Weights of a small GPT-style language model, trained from scratch on English Wikipedia.
Size: 12 layers, width 384, 12 heads of 32, MLP 1536 GELU, vocabulary 2048, 22.9M parameters.
Architecture: LayerNorm before each block, tied embeddings.
Each number is 128 + 24 x the weight over the matrix's rms, rounded and kept within 0 to 255. Layers, rows and columns count from 0. Numbers have three digits each.

# layer 2 MLP up, 1536x384, rms 0.209, rows 116-256, columns 144-191
141088148118237116164152133081093109080079112109197096106101052132168108126105130178109183120129172150119123125146117163106125132145114166131090
122180153114197135085117169100139144147113115117147163112120145162141181109164129098119036094116180074163164103131152117108166079175148128141138
160103167148123114119193130136117114119127116093101183124104117092160155150147108147181127100075137183116140116146156137117150123156091132110126
134109137150141170109084115104159167119122126116165141156139111138126146155135105148123156128135148140123134178120129130131147068143113144079110
147127131128152117140126133094164140117138122094103159121091138157157121137091108104106157097141130154121158154121169146139111189094095133139151
144124113152141101157175148141128129129101114134116154155121134139163116132154118106170143133123127157146126135154119168168149102161124110149124
133091141149152119156090111136134144146141134149149138119130129143130117151118147157151119150128115149111098129163135130125149147104102130139124
134140137127111118127133189083120122144127143155112110106106122146089126115093113109115086123106153164100111104100065078129128135110105126160141
145133089129125133119128134118139133102141134120090149092129112126145098128117135129126117161120100130100125147142121122139154139092136104139156
132141130145125129138140118123132164126158125115097134100118124147127133133130122152106127134119130115145129120119157148143112137111125139125153
144137141145109123119125146130164095120128104139126156104125130121095092129183143141121156133131121178108142109112177119109138105143091097124127
179111132124163106117098128159069127083143146103125147131121084123122141156134107109132151166122120143098127128184153118136144097103088097125129
108132118139109122164123125175139117127111160076137110124142127095132140125137125129139121120160182145115128128145125132145112124136155120107109
124126140129124103134124203106136078138113129141123163155175135151088140106118127140134118149166169133162121118167152110120147139144148095098072
124150112143161152162117137116070149167112150155103116094130097105127145140086132124105142114138090119123159153118199145081121124083144112147119
071109085177082144141170077144131098152106132120124187140102155157135144081140137120085121153129086139123104142112118143130127098115155123161143
140142150122125130111138138124092147106129115112142126145151166134134117134130138123169110129169126128122126107140172112138121150107122146115185
106155120135118135117131084131110154073117150180126151163145124142101138118129131118126147133103117101127114110121127117155197135130152133106099
161123123138144137118137122117156137126124141130146132125150131128147138105124140170130130157139116128134144146152108121100146136105154103141119
150145093135119125140144112148130107159100110120136121132145106140113128125094132086124155111122140158131107127088149136146133157137128095135139
113130149127148186116101156157148143089150183116119161170147115133165147113161107144121141105116154191089136152145119136089157162117143124144115
127099112139133152103130150164140109129124114099168152087142090149143137131133151134137107095160098114113111116113135108164141128110133148141090
130151110124125137142118134094081121082107163135134163130127096151135146156132145151136139129132148142104114112113133099132112149132159132105104
168133091122141113123141115157142127182121128108102180126145090148164113084152112128123141098117125104113123101114127092144120134133124122130119
145153136085131168148157127103165127094112109100137148167123105082149107071122088151122123162107052101084151134129114126096126135171211150160100
133109109108161112126151122121098123107114155153113143127145109103173089139113135145110120159140136118121081125082148146191134148180125130173152
136146112102146131155128100126096089099110119094158164122149116163176114138155144110169108132098131131134118115140131130131096113137087162162084
137175082187107128168140188120078102087179147112171183159092188137100165182074100097096151110108116157123076084105087145109158103143142087090090
087101132125140073104128172096104157167116144112140143138133114124131129122139151150117115112111136078124174116126166130172118113150123153130128
137147128096136123116104127128113128123116087141158116146118098137157113104110146132104096168138128110157110127124137166145127103102119095123141
106161118111118141141165142104113124165205152125088125159163116155151118119140127113152149115061114111112125111139152101177122114130121092110100
083122093132074121123159166193090117153133088142165102105112156151139163182110106119091098108184145191132169140142106132055111125155095147159137
142135128146112147122107116127145108118176099183121164151138115097153124135136103125179152177101144129179111119144102138159124133133132088156117
138129140117134137132118100108118113097129102107121117143111127135119128176138095125130106115131155128134116133112138116140123122120148116106152
103141160131106111110186132090167150143132110101122105145083100107128115161126118099094135121095127127109104131141148083176165121132132117114136
153131109108126141091138100107149065151140142129148145128124166143153137142096123180172118116065099106119073165112107157123156119156098166124131
098136115087100129146136119127132165121151148081135110096147166111107153180167099110099112128134133196155137097101136135102132106145173143074120
129101133155133151163138127117090116120110114116150118093094146142120104105137112116108113126124086134140140140159129146133149147126104130117121
140134091121085148153119201165134106094124133091103137110132156135118111165094158116133128131120107153135126146128117160104110137135134126159110
111095144139169129122130098119113176115121114112108112164123112136169166138120132102091154097144132134120140159154128152152113120118118098147169
102174078110155145051124164141111191102141179143177098109154161111151108099082139100111123048158142178161073134153107141184142128186098138106168
111107128148149112144161112144169105119105116127142143155169139160132134112106102137117126165146119121054159103112133126087176098143168100149119
147125155118168110127145151090153126101086155108135123122133104119099148114147172114112116120128152101120107104119120163125117084146109118152172
119107145130110153124121123128113142131099103172124096134148104118134132140126133091141134141084108121146111108135137136116123108135134140110111
141129152130099131107155124130148146107174159111088108129140103138123115100104131107145126097145129097165137139127149118081107157116153115136119
124126126170162140170114091141110153120131143091134067127119097138099092104098119117138129128086165193184099140139142100140106141108128150144093
146133035141103156120146119152122151169127134156072152132156117136143138124128134123107202071151090163140150169143098142081154121130189111099112
145133128121119167120124144118101120131134146097130127133126137093132122107155154133135133101105144129099132119146146131104150127125134136108125
109147117102089123111124108120097119123126142140115103144128125131123124144118126112121131084086122086142090159133137136141135163119090124149134
169094124108140133146146120146134132144113060121122144140152114132149114151110118130150121168174107117098115168117114101183137089113144058119149
167119119114097145097140122126117151125125122108105105144103139122157096126184130064107128123136132148129111136109173119130160094123089127118113
121159114124125136139159142103100174141126132135148105101105123089166103145159106072126141095108163154156096123165117084116157122168068122130131
151131153088131116105124144123110146082072136181103128141149176133084162124138127154085091128132155167089124145162151100120103132120148145104156
138110136128134137125170132140126157153111159138126137149124147123113151119137111088123131105090123163104138145125120141113163131118139089139115
141131135123153106134115136118093131114136106138145130139106116130110147147110110100114122134102123151100134153146137122132095123119123138134130
130150124113083144100148124146148128126125136138130122098103179080114163173129130123138101134075070148130141136164120132146165157152175122128099
118143085114133151086120115166093115095139121113129132084119154101102136146160113112163188117149109112110113092148131129126129139142138150117086
127145112143128147128135117117106110120129095097115145100137117090115129128164183122118088179138161091122144127148160131104155135151089138118140
103142123079108103119140138137145138122063134095160117106107128139120110118129120126123133140139118138128132148146133149144106102109097104094130
160140164127144140175120154158110127119119182153114137126123108118111125135188131096096118080136128067070141136114168124195155141134170080118113
152148088151159177131122118094177123141121128107071154109087104145132127131149157086157109103162133116161147098135107134086143094128157092102129
140160126136106131126070121153130140112123123123125119115157141147130161137110103140103142112111137136172144130135143149144125125102150097154114
118112088133111110134112155167086234188128143133189165135127098116065118079161169109149113139194111130106111112127137131035083185176138112123147
119160090141122122075099109135131134125125156106150129114149137068121125152110113114096129146120130111140129158148145116165139144162142153133141
132158149124122131109133147126103125138099145147109140100113156126130142136119118124137115132108137106121115123131136122136129132162145118138107
144125134125123122128126136115097103098125165135115162111143112113137114171131195109117125126129101109114101157127129147118123106124145109147084
117048086168138083107130129119121128104131157135125136112146103130157134065124147097146123096188161130149132145135112141134100139120104108160154
123189122126120160116137102112143120104102116132117171135125140121113118116072123136151117149123142118119105148129147160135149099151083126137147
141103133098100161193117134116077131114163118123134126151074125102091133148097124131159170159077131097146123151138120133125118112125139113180117
121154142121130123158119137112091150110122097123124128101082125100134118127131141096116117115086152097135116148093161127128110127136133132116165
125084185145147140109166184140117096101156169081182098165101123146172148146084172166126099100134132167109112170101181122137121114107137196056110
134115085145166123130191120147108146151101159131143098152152134095136155124157161112088127065085116180110144115133147117159088089144100114117129
161141059064130133197116139117072139128122123121133146128215126180126104161149145102151113132160127143131121142161161087131130132089120166161099
113157145094108082116107187127150107148138142141127118148149142118106137122150062122119098098120134133107117112155140138116119158178131138149092
119143147104118116118108148152118095086126147092123164146151131150117114106157147121165103139143089152131133106121127135150155109124107118155125
097120135099151140132131137130139104157097093147149148114121136113128128104143101142122100172135169140111130165129120105156157138152145141087134
115122103101101121165174119118126155128138115100119137208125126132157080117098082128117146124144134144168127142105119135130104113124097138133089
132146140151166156099130107115104125110106109099082144086093136139105112120159141132136093141140103099110107154121141140139115131128143140115144
122104105119105129126141123129129131137092181124123142152185129106162112116151141129158161095122140128118120142151179139132143126110108109118114
151150108145131115096101110136152156152114122153126118112115142121091073145084151154150144181125124226162124117096130154114142144130130097146129
130109151122149134122135087158121170135096119127125133143108126103156094080142093100123127146094137176134133141156140111090106115116124125145136
157185117194110133122158119107142131120120074154130130078139131103118163150124124096141147091124108166107108092127152100106143155088131100108123
071109153110117092123125117145176203092136082134095164154095102115113120160100160106121113126150113098066141172116135149129130105111099138153117
145124123145120118143163114122104115158142158131119138155171091097149139158148124122099095141119125113138102116106131142088139123182112142139106
137179127124113102127122127116131130132108142132149160138153070129134108154144110134141133123139126124109132153126138146106155107134121146143147
129106114145157132119085138146122090152126121100105164103118089133094156141120125143141131169132116120148104136140127114124136117139127139127100
136106149113121143096120146126140153129121124101174116130120159115102136123166139128132117111088142154150107145124141140092156145118126118144144
114131154129128130143143118131120085099129184150161160152121090155117164153097118143118126156143114138124125151148114136118148125102128134149104
093116143130135094154130154104107108086132091105120104139161099132095112097132132077139106157150159140122113151090084110159133119120124098122110
143111130120139125138121120122129082126127126062163171145093139157116064113121152159128150092096127139145141117105141126144112130084143145120123
131157158113148080171120167113108110135146110131122147144108178081178107120074131043183134127128074135120158163173161163135140191163148151105079
134129136149132136170119118126125127119136128112162104120115129105113136121126121093132136109119121125100136115128149128097128151143125132107106
101139158110111107150140134138070085131168156137098146126112121158155104096169134105179111113175095187108135129150132110193131101129104145140109
080134147147133105146133171100099150105094137111133143109117096144126131118141093099107151145121164150103103091120176139124135117135117107115103
153138139163154124089091131149127162195172128120135119139088103127109137152080115091085095148101068126123105128167160103085134161145124157135140
148112129071092094099142122114124133133135062196167127152180110057126131158094133109111180110138145138091131198098161137132192061152169152109127
113109070109133126115140132141097153084135121120100148130159079162105119088119191100127117130153084175138155130122118110124103082111155136137136
112132118134148124099121169123134133132125120146109144150133139149127143131132150103121135136146138133130104117114111115121135093112128133089131
157167089138157097135141097133117126114093130106143138113160126147170113153116146102084124114086086095140102107155168138161095108118138106135148
151156126155177200151135154137140136103145148142100105119147088134136157118126181148115083125130121104109061114100082124117075088137141112081096
092130114112049148156172134127158132113161141135117159162114129116102126123159125090095109161102130116107131123112133107149094117125158146150169
102156179109088168119145168167107063151141129120142137145110177133162116209106135122070131169127130179123126066108112119104069110166081118116170
131143134125140115150179077118101128159133106083141111113141146109087157150147112115138131112149149121138107105142153124089127141113168156091128
134120114155133097146135145135123104137162137127116181110147122123121144132123125127115107139104080135113104103139135128131125106112134130126129
120110161117115160102119132123117115112098157116100154105135160146099138130147118139114121137118101081107169146149130143144127116129147167094076
127103117102101126161166132138173135167116170125145146154142104091146186106102119109093156087130109084129151154110159159138199144118157118142129
110139125124128140113129122130106103129094082130112129113105123131132153124130103132146100131096100147126124129133158105126123121096125145099141
074101165136127095092151060111154108110150170119118176089147141174105155141154130127092146083175128117132130132070145082120085075179129135195146
137165133088097135115120156086129154132096108112147134153110117122166103162115084154138087094125115114124084140142156114129109153132120176134157
117101160139123132141160147108143132174142163089103110106078152130151162189121134151093172111141175163147135134120110151103115120195096140095125
110068137107137116134095122145146132084159122134116162153176116155105134115155138089122119143137134118095113177118110122167119145118140143118126
154129141180150167101110116163131075122110104100088097117097125159114129089118148104136139160129124147120131103145149097150139124140098127140141
083160072098155156102154136122114108110119139098117126108114128131141155105139138143110109153137132138150123125138127118118116097158144134110106
087113120115111131123096124127135142131126120122117157119104152118133132125122135134157124103118111142125106127112119146125119141103188113169132
133158131125110114143109085115120121099136144103115135124113115140114130156122111137140139125134126144137129110134128105151140122181162109140132
127121156165121134145187113165123106113123119098118102136167140108129121124127131137120122106162143145108134136117163087147117159083116130122130
109118124121103133144154140164141126107147135083111144161126148140129119126065106103156096129139161143158121122110126103104153121118131122108105
102082175106138158104096174128108125090158097138154154135122116087155072144158116082073121118128121111103133102138165146124122116098180125105136
120140088135137164127126132156118148164129100097144173120143116116114108110123151134121135134103113123070102126138104111103162156142127143137153
111111119170082142119095135133108145101140139153120157124147116091154114102106143108130146137132147118113141151157118116147113076157149093148123
114129132096138123102151065103144103104121153103104103116127186071109159147134121131089135106131124101111083098123067157143165085149143145148106
113126179153113149113154145126169110137123148090125126109133108123139115150142157127129132151132164113164144125124142167126123134126123110089158
124139130125109155113130126113131155129123099138120150129160117131127118139135095116115143145108148119103149127134114128150139110118130133132139
068119125114160133109173115151120117138106123084122090151130160073092125143101133066079110100124123132108105105146097109128146115165103111116124
105111143132110177128120136116145181112128114063136106116104131125143144125147120133150120105138139191126139067143081129128171139134113082098116
088167114112114113127108134177128107120108128130102110150120148151096096129136167111156141116111157121107112157142166102143116112111141120104123
145084108165094150104122098173111139144157141122145127117188108113121121171113109138123120111167112133111138148146084134122144132150126096138116
144117126115101129120129108109140112135134169117148108142134117132129132117128127148129120135137118127138143125143134105117139115122126097133156
115103175088117139093134119150099121112111146115138119123185107153125128121145141080114108132132140133148078125132141141150127125116098096115123
115141133128116108116136136166122110123106138134114098118168128109117136144135098117076165131132134122152123132139122132138170102103115124104158
125168144144131070134126128144132112130161140148145115110171118092150142155152148144109140077119105173151096160080146145176176138077132140077148
131136159086163135104115126111116137098111156127130139176116185113150110118092092138086153116153116142164113141145125101151138137129131092127123
107191187121151110178128135097128079180126128134126197168139084141147122128163126100147112125129122143103120109092155120131171120091125178124109
140147165116132118126122124106139154086128186135162155141150122123151114150125106149141108160105147136109149151124171116129125137147128135127111
154128116121137100072133162154148090099150144110135149135111099150139100159156099167127105159134133093116138146141157146133133101137107117151135
122099111125141151127132106156135117129124122083121144112094144154133109131138099129111128119110115148133150131128125104119132154122130151099127
121112140172147126119132124106190122116127106133141143100114120091145124140161120128118128147118098094137125088109147137113168128104133128125131
134114084140093118098100170143111156146138135116179145155147137131152149136128142134121127148107134137110148129179167083152163122150133103090121
100132168122151158097116158174077126136081108156152168148150126129143119111128156155121150139144153119140158160109157113150140119102115176082149
094142113136116100099106094112146106183164171103117150109141149126171154053153120116117143112081134134097110143108092171168151127112138156076149
134148131106137083105114106124162155113118055156111131143125165167105110153144109121153136097155091138135074119101135094117177134100101114134092
# layer 2 MLP down (transposed), 1536x384, rms 0.143, rows 116-256, columns 144-191
155103100167176169124143133109147111105160144118161044132167121089142111168116145109155114098125158164146138124143103108090123114112110095120101
140170125109146113101088160102148112136131115119166140119095091147100191111179092093125067077174174120137174134111162112133129109122133155118158
170115109158130080148215116134129109127147141110134166115148131089124144142126129150183127125137133153121122107144137123116086085152083128125148
131110135165128187140104116127162137110139144111149154131116091129122127136181098157128133165134132127133112178105134118146156079108075138087091
116133097125099104134135118104125117123145123112128127149074146085141189102076137163154162095115133179141141112100139140147126199125129110185093
155147115137155139125137132139081111134060116109155160127108157128116141116124130116128129106105121128102116130141132111106112122122133080098133
133119117139131125122148112132149157109140135146167135158118154136121167128146128158130137119106137114150140134133148146131154124105150125077129
128131128096120156160170121102120093123095138159154062136108138135119126094072115133118111119093155133092088116115100136133131132135115104148123
114118129091143093118134115137136122096104127120081156139114119107148106130130165128121097152122143128084122137119108115125109123094116119132152
171125115127150143119138130121134132087144128124132150094116141137142140156149125180111141117137143105190136138125126137125104105158150103143120
160147121141124128119129159143156105131142126126140154138157121132103148123151155137128170132138141183147149128123128125091123152159101128119176
117135154140128096104105160155126115130143134085109115116146132153099100165114109086176111139148113090119099108175122151142201120136144181110136
127147128126121156133131140138132115133142133154120113131099091131136087128123126126171149087128163106126150141136108118104154144148115126098132
168120106103105147151102179098128105149134148119115120161127133142123128113095068120118096133147193109113134117130127102104097106156138129116147
092096084119083128149081120106141111135126128115111085136109081145118131089094151152107157065149116107092121126130114140153089114116125136144173
076118128079130153171147075158139138106115078164138160130101171092141158151132140104077133144140102172133076133050113109094150106102106162129156
118154135124126111130101106139091122135144127088109133114139170132108131095106128097135123091106119095190154135130167115122118171136116131116134
161166112145128105133139111163119136113100111116100133166114136091172170128162094143139126122114116106122131125107110124117100160112134137152153
142106147150118113114178140141134106125106139130130125130149133124173128146110119078122131129097081147112128180128124105123126088136120103156138
132167160140148099141107142122112107130112112132130138121109123123070118094130170098133112144151151106152110143132118134161086120141127145144123
120172118122147125160074081161123138130125145125157135133148120133164123096120120160119175123167140171073144107130112103117103117093103140118135
132108103149094116139130118165143124118096075145142165101102046157144069122095076123158154106153119158144134192160105117101146144128106134140113
107144103129135106159103127115136150125127125108130172110114106128146105145164138141120120100117143149135104126127125112131140127116148160120147
170079091107106126171117111166111156136146132098112171124130119159172128147141098116136149111100133109136153126109089113117126129178166155119174
157149146112120128147172126135157150135069135124112111150130165128121136134088152129163112115098093147146159168126115145128138121108164119104116
136131142077177136117138118101105111154168166124128100094112106150168130168093165135161132149150089126140136107115146085157116162134093146149102
126137107115106154125123071117135138110116177124121145144135123152103090101112106121141119159123117161141136177116143142081143131102119155088093
148161056144120106160150111148081141121085103121158109074074114141113150205088143118081136103130149146103075115105130111136151103160122123109170
121128083107119094108124134135185178167067118122111108119119103106140128114151135149108104083124101083096164126142139106144123134132124132108114
121126167110149150107109129122139123135117113133164122136127120157126131146120162127091137157134121127130140118119152123110154133107123130106113
148132092126123119129178117142148138133112152110101109126141122129166164117177089113127086083088114109134147125106124098166105122089116147161114
149088074150069121152155167104111116120111111171153132121127142129172171174134120100143113132141170175104134144108097152071125073137113132155144
123145171122106152146145097066124095145106094130111120091120117163110142109107113099123103090125123149137159129102119155192122155139139162144118
118139133143116141132122111087131098122151112129128116149107112150134116170125119135136125112120147105148123145109116075131159104147123113112126
086154148160088115129163120115147135094143075108142108135115137090105108179095101154125124137118138144149109151096147129160081149133138073056138
134141108145147155109133172141090100124134152177135112123104118140124131142121121149117104162114155080161080134157144098138101151132101103149150
169110063154117120134185143061129159133128145122163116129151151135118167138153095101127158114151115153083135121126162114142132125136143157160125
094159133120133142110142124134131119130147112095163137115167119165127170113104099135086131157114081129152147140122132077123146131126130085116121
125135071132129142149153193138143137110129126094122127108112142125115164135095135139130138152096138182124107126140138122142135138115141166158118
110115122122148146135144112155113136115130137141155155186156150129157134175148105153127122118070102099133135131156106096170132131111103144084119
115114134092184152050133150128181154140131168170134122126132121129160160170165113119097128127125163138208153106156062138114109112124095117112185
147117083194105131107172138155107147154112116123134100171128161178115141115117117114087125184084110134075139187142112141074127078144161140160188
155108156124160100140149142093152128161141119157146143127116111100143158141123159134144131108133144202104097113120137135132092120113127148142143
110099125112122172141136131116151143129109119118113112101137145128134146131083115135108147124115107129123104102156114156140133112126109132135119
130111122146079148097140177143159109108148127110108129100113135135121136130117111131121145089119108090132113142100113145114123166141122088121167
138080113153147142140125134114138158170137161100118053141118143129102135083110125148144143116097138170199156135151125095119112097107149164129145
154113105087132125164145131129114143134127143139092150134141105136114154154080111118155141126108174169076127161171089102072126171150184168097095
119126109122163172107121145148144099107138124094148129143124089124122122112132144119149133145118121143121126136125144130082145144169128142135130
123099138111169117121126175108162132124138141103100143138110157143150111085143114141141097138150119132112150145139162134125117128120164128159115
141110117142099120105136131147168169123112110127115113111113123176114095117084145119120128156110092120121153148084122125106100149147105090130134
110128112077146154099132142130138142129138158152123157131132165133100082143135119102163143106164143125097130115114107099115144082124073132145097
148122104106094105094123135138085157090131125137123117127117117116141117126113114115131140145132146156131103153146113111121152143152139153106114
165156132094109124102134164104127135149057110174114100170122155148109136189107114169080115090133148144110149122146129115115095124159176144128166
101110155160153119153143124114126126139129099124103144158093150113150114105138142113131124124113148133134113087127123135110165132145114120126124
111125117147127127148120119150139127137123104120133132134128130112161134122125117113155129126114106098121150131113132118133106106181104149113123
153153146100080128078137125151113137114125173119131116138107140100119141171144131128130102117082102147112121129173133103143163157132157137124100
092086117118135123128131150123126118085124129104160125108125141130059162133119119110137131170119134106123078150137138102120134120142149107129155
139134103149126093119069083118101121174139130140135134134128150103099092093182118142115103153144114118139108142143159109106155135161116136103120
097140112115154116101128118145150159140090159130129131132090131129145122114118160158094114156149091144118121176177124129126127093095111151086135
203128134133116099115127166171146119108129142155153157140109114146165123156177149109128120105111101104125115124123164136174125125135109054141171
125127112120136179174080111117134135151114121136106137116115109103109117133113134128142171122142124167129137119169168140129109115137130116176121
116167138129111155183105105153122131122143116148125128137166144109127139139118106137145146117123107098143181140146158130135119143116145106129141
082161137071110130139095128114099172129163143162120141139109057097136099123149144093157130160149120092035155117153168141158127127110140099149170
149127077088106126086111129137135145125127109126134142116176165114118122097135111138123137143146128080147130140118103154152144131154135112129145
121146170138124143088139159142099135120102174127151161103119123116107141134138129116149124118083142125116108112151131130140130118141142139122104
106112130142148094099153123140151095099112146118130127110121111141159147131136149097115136121098127103133097089142106134130168128095114115114125
134065110132142129139143091133127114109137159098098117107101126144175118073135132134103107128162156134118157055138115144154125130132121120155141
126154093115121136164131114121171139082138117180162177128131147108123149113062166139106174125108153136157115119123126163136168093216133141120159
122102120134146124167108138122143154097108130146109156141169116131137096133115139143119102104136085152153114133126106141137130117114095162116113
158139107134162146129160130122109115137124117157121128109090114116118142146163144117124142153104100134118123132093129157086120145151146103111129
098085177138099152121077116109133092110155182115145091152076127162170115121098083110134110110133097123134154139115137161161081121101134101137108
146125118138115125156140114122099125109142163149101085134096140118113124104161121116142148140068126155150120173171113088129101084174115150132140
111163118121109112157166154133147147111119150097133116133142122173125130110127147132175125131131132121118126105094178107126133140127110095171104
162088116112109105121086144119131117141123134124067091139142124151134125117093049121114121107119148104100119115150108085113136154164124164110112
114142113135123152125151159080099113116126117127116084126130137126145097096144148086204134144114137139140127127111112106115144141112094113119142
093122147123142142173129110123147113142158118119127110143127143090121110121139110084141124141118119129132139140103140106129143095155128137085119
130081128099107142130109171116124086108097068143121116158130146057130097113111108101123121126134097116162174110147145143163109129151174158111110
147133137140129084108162148133156152135136158162143117125154088134079129139110166135088177197113198071137113122119124118119157144140150157131146
121141138117137084067111139150144105114107170126105134154149101133128111121108157135118108121113177114111119115145141139125118139136135171152110
115117186154114118100088144150165129091126109149137064132159132150137146112114158147116133130176147165139127138143136141142129146150141127132130
143125130146096137132115125123161141131099101114137134119104128122163145129149125111092116129081118121140110109165131116125083150143146164159194
140158102124099131119153138128172139151109147119134153108144115125111098125152147107111104129137141113121130118116098143117094141108095079139127
125112168079132099133087116157151164143135073130108135140106118144134107143085133148098109129164093087126176155110127137158133125064126181170140
122118146105109129128147132147113116153070108111143147127131141133155122178129119143147140133141117110150109145133130169126127131107149141124113
171132152137153127114168121090151112164154145117143114129091138146135124145126157136127098139143140126127117135096146132124104122119105140146116
148115145118143113129111127159123100147118145127130176112114072119100164154131093148156125165106124134146084110137124118105132100114127118130107
154110123173098129130114166142118114093136138143121135129131133152106117128106125144124100148115124105113103088147119092103130072062111101109144
110115114084135149118122129081109087160136125139130115114136148167140147134124131142124093144144148138150117115116116101116126129101132095105100
108126085129124142133115086149104138134152110090119119164111104123147125161124139112141096152128163134157120120180071125151104104103146078148130
156139150150110119125111095127119104120149119068113121148112122134168086144138132082112160117144079127149168130143248146099129166125134088094096
163134151109160062154117107129161083142144061094135162124131171102095121139124140083097138159133111142121124135153132132128126161155142168068143
147118116120128161115109113107147109150122113131144107055117118124082116128143153094109087112111119121107139109135170127138137154130102153133105
090157189127119118119108141132079141095124164089148085093129094127159091145075145132167115117136147194108162119141123136165118109123144160169058
081124169125096071134096134108138164075134099096123142075130114133147092108131069125133101100143099154095076087146148153140137167116080110106085
185145124143105115081094113109152117146143122133135096140122129108128110128103157092098106135115083150168109150142123108114165150157144123149179
138124118107093081136153118090146111142128049184150084121148127111105124165130175154136136123155145103098147129085145120150144107111140129131088
121138121121101105095125120152144110082161130105118158136118141188130161081134140091114130100130083145117147118165099115108104105112153122125108
128136153066117109176133140154122148147162093165150107161132130122099152112162119130140122113106149127144135091103110095137161114127117170130103
112173158114146119138144173114109110151147090141146133115110109145119055122093085088109113102181161151137123117149096157099125105132093111159129
162153140103139168107121144129141111089115126128136141123151120084160122126092171132137084124112110176124078138137121122122105126145132147114153
107123149120110140093134077086183143153137141170131135126164119104113144096138116122166134158110134169099152112098136115164151135135097146135133
129152159130110108180157124173130102123144117189134138151099109132153155149124158154124139203132149151130146120107104104086107098183126115120128
080132139127154123147136134089116130106120139092135165196114152138146156144148107113118169128119155180124143089138119127124118113122105122085116
126107104137112125082156125133099161148148111148137120117148131151158122109167107150141087122133116130146108121133160158129144167158169127119101
110127109086107092144133113095156139147122112097120138073138149115129162135184125160115111135084111083145154144128152148153137175106151160107117
173127108166143101113177136132135140125081109149110127150095107101131145122113156114099128081129145112117157106103152128123135129155128132158125
148171128199120130119105121096146108117175114116099161136098137123116118111121121113145089134146169152080128090126165104111106112132136143116119
140091161117126126090146039088106112157165143128132148123133117153101187157122145163067129130165111158107123168084113115087130138136141118171153
130148125115123142121110126105138129114095113130104121157124127110130141144095099163149152081170091126135119126132093134107109159135131178169145
143136146058177105123111119123140096163119176128134083129131139097070132128164141109115198104070151125155152146124132196145056143153123132088114
094109174121107085149109125121147097108171146101123111163135142162124128099153161111152194154132100131142133144169087103122077119157172144126149
124102168097145154103075156152091159148111144094145112100109129171102134143118154117136184152162120118155147117131114148153114130162129114134139
134104133073091138125153121139106138100128137082132167114125098136147109127138123121111114132113084132147122094151117110116117131146108132095122
081122129122150102099145135123083147149127152121120140153114140128124123109130133133137124129126118131124117128106162124126133169113108181146127
129133115133130140129110129108136149088118121115111129134127134125099111108140134129137119113124124110133123120139160138151136112161160106104125
105102194114114183153159148107169133120091138133158133131161146130116127186134101104089117123153103118124110143088138117161124131131133131153218
138085147146133146132132084153120099137136138107173119133106117171102125146153155174155121102127148138123102137114097099154125100135121149127130
148095123156113159077129138207104152119140148112105175150146128102084131134113136109120188131147143105156141123113117141151133126132139141121112
116109148114111110125164119130117133112113156130157149154136166141111148148132141104149154132091146073153153151149113075188164112126112144164115
141102140183100132141110114110102163125151128153121177162096063098143129130096139131125129115110125114121124128138121103118118102129146112089151
090142108095143117145080086118108171116151141157108114122136141117112155169155136157143079136135130136132110107157075158202176081100158149140109
100128170171129090119137161158141147113116132110119084123154139121121071134194142119114149148129143109142118129126122105197102138115134082125123
141128147135128136096133095107107155121145139127094135135151124113126128133130117071105120161136126107130129144119136139118144115134098125117117
139097143133125088188150188103121124102127125099140128104138119096111139125115136108102099141210140122102132110142132170116092146156119110117166
135114123138121156116155117140140138146126105090140151165154153132131159139098110128110148108117140164115127119153099103134154183146124074110111
097116124117112124081100122133145162160106124096146118137128109124117110102133120123122137078132099120161164119154139126162154155126145132141112
097142124149121123136128123145133140166129145140128133135119137128115123167148148136115104125190156104097137145108086096093121113103122148112070
100110141106101092130149113148114132140133139129128147161125106117074149107137130135140170119126153115124126121131157092117089094105119125113130
086098141164137135130141073109125135130107174131129125135176135165156156174144123093141095146142147123109101121112184159146164151105096102136134
086117137104124085088122139132125164184150146119117101118116149117130084097104140137144137135137148106130128165148159183130104177123158126160155
106141085153120103147124130121146141130165101149145109093171114115136103147119172154090129103127090126180102164082121136171133132100107129080169
117140115169119116110139107074101145105144126086178180150164134143079164118112105136100124092123120104120145149118096127150068188107124130155157
142157155124129149129113181124131143133123116125124121139087108162140183113127127115163128132126126117123154129181165131111126115077136142116130
077146127107138137145139146111105124138116114121095140107129128138113123115101140155177140138086116114113107144134142137097134119127153133158140
124151152092117175169141137155140146119164132121157117140122142165181117101128143119156166118139157127165136105151125113096137093147142133147121
135076096157153177114107151126122140141129143124155111137138127136156122140108132105113111117093172120113140118125125116127126163144083153119144
134129156123103101128141107088097140149162126113108197107112135119173119169145115188070129126137094096144199168181124109146119087130126125117101
134091085133124129126166108106152063183100123121148118122132164140130120090145150122127118154091126132101137079136101127156131098116135105172154
159108173097132137152086124159121124156075129150098102164121168168143139088118111106118156116136132109120171173093123123158110103128125140068106
071121094129122125069129072117158135145129139117163157132117130135153177108179114130104142143131135090094082117126099140115140120127135150133122
164090103124129174089099131112120162110148148131139084130148118160103080179091117155111100164115130186115093168107159082088110100199073137119112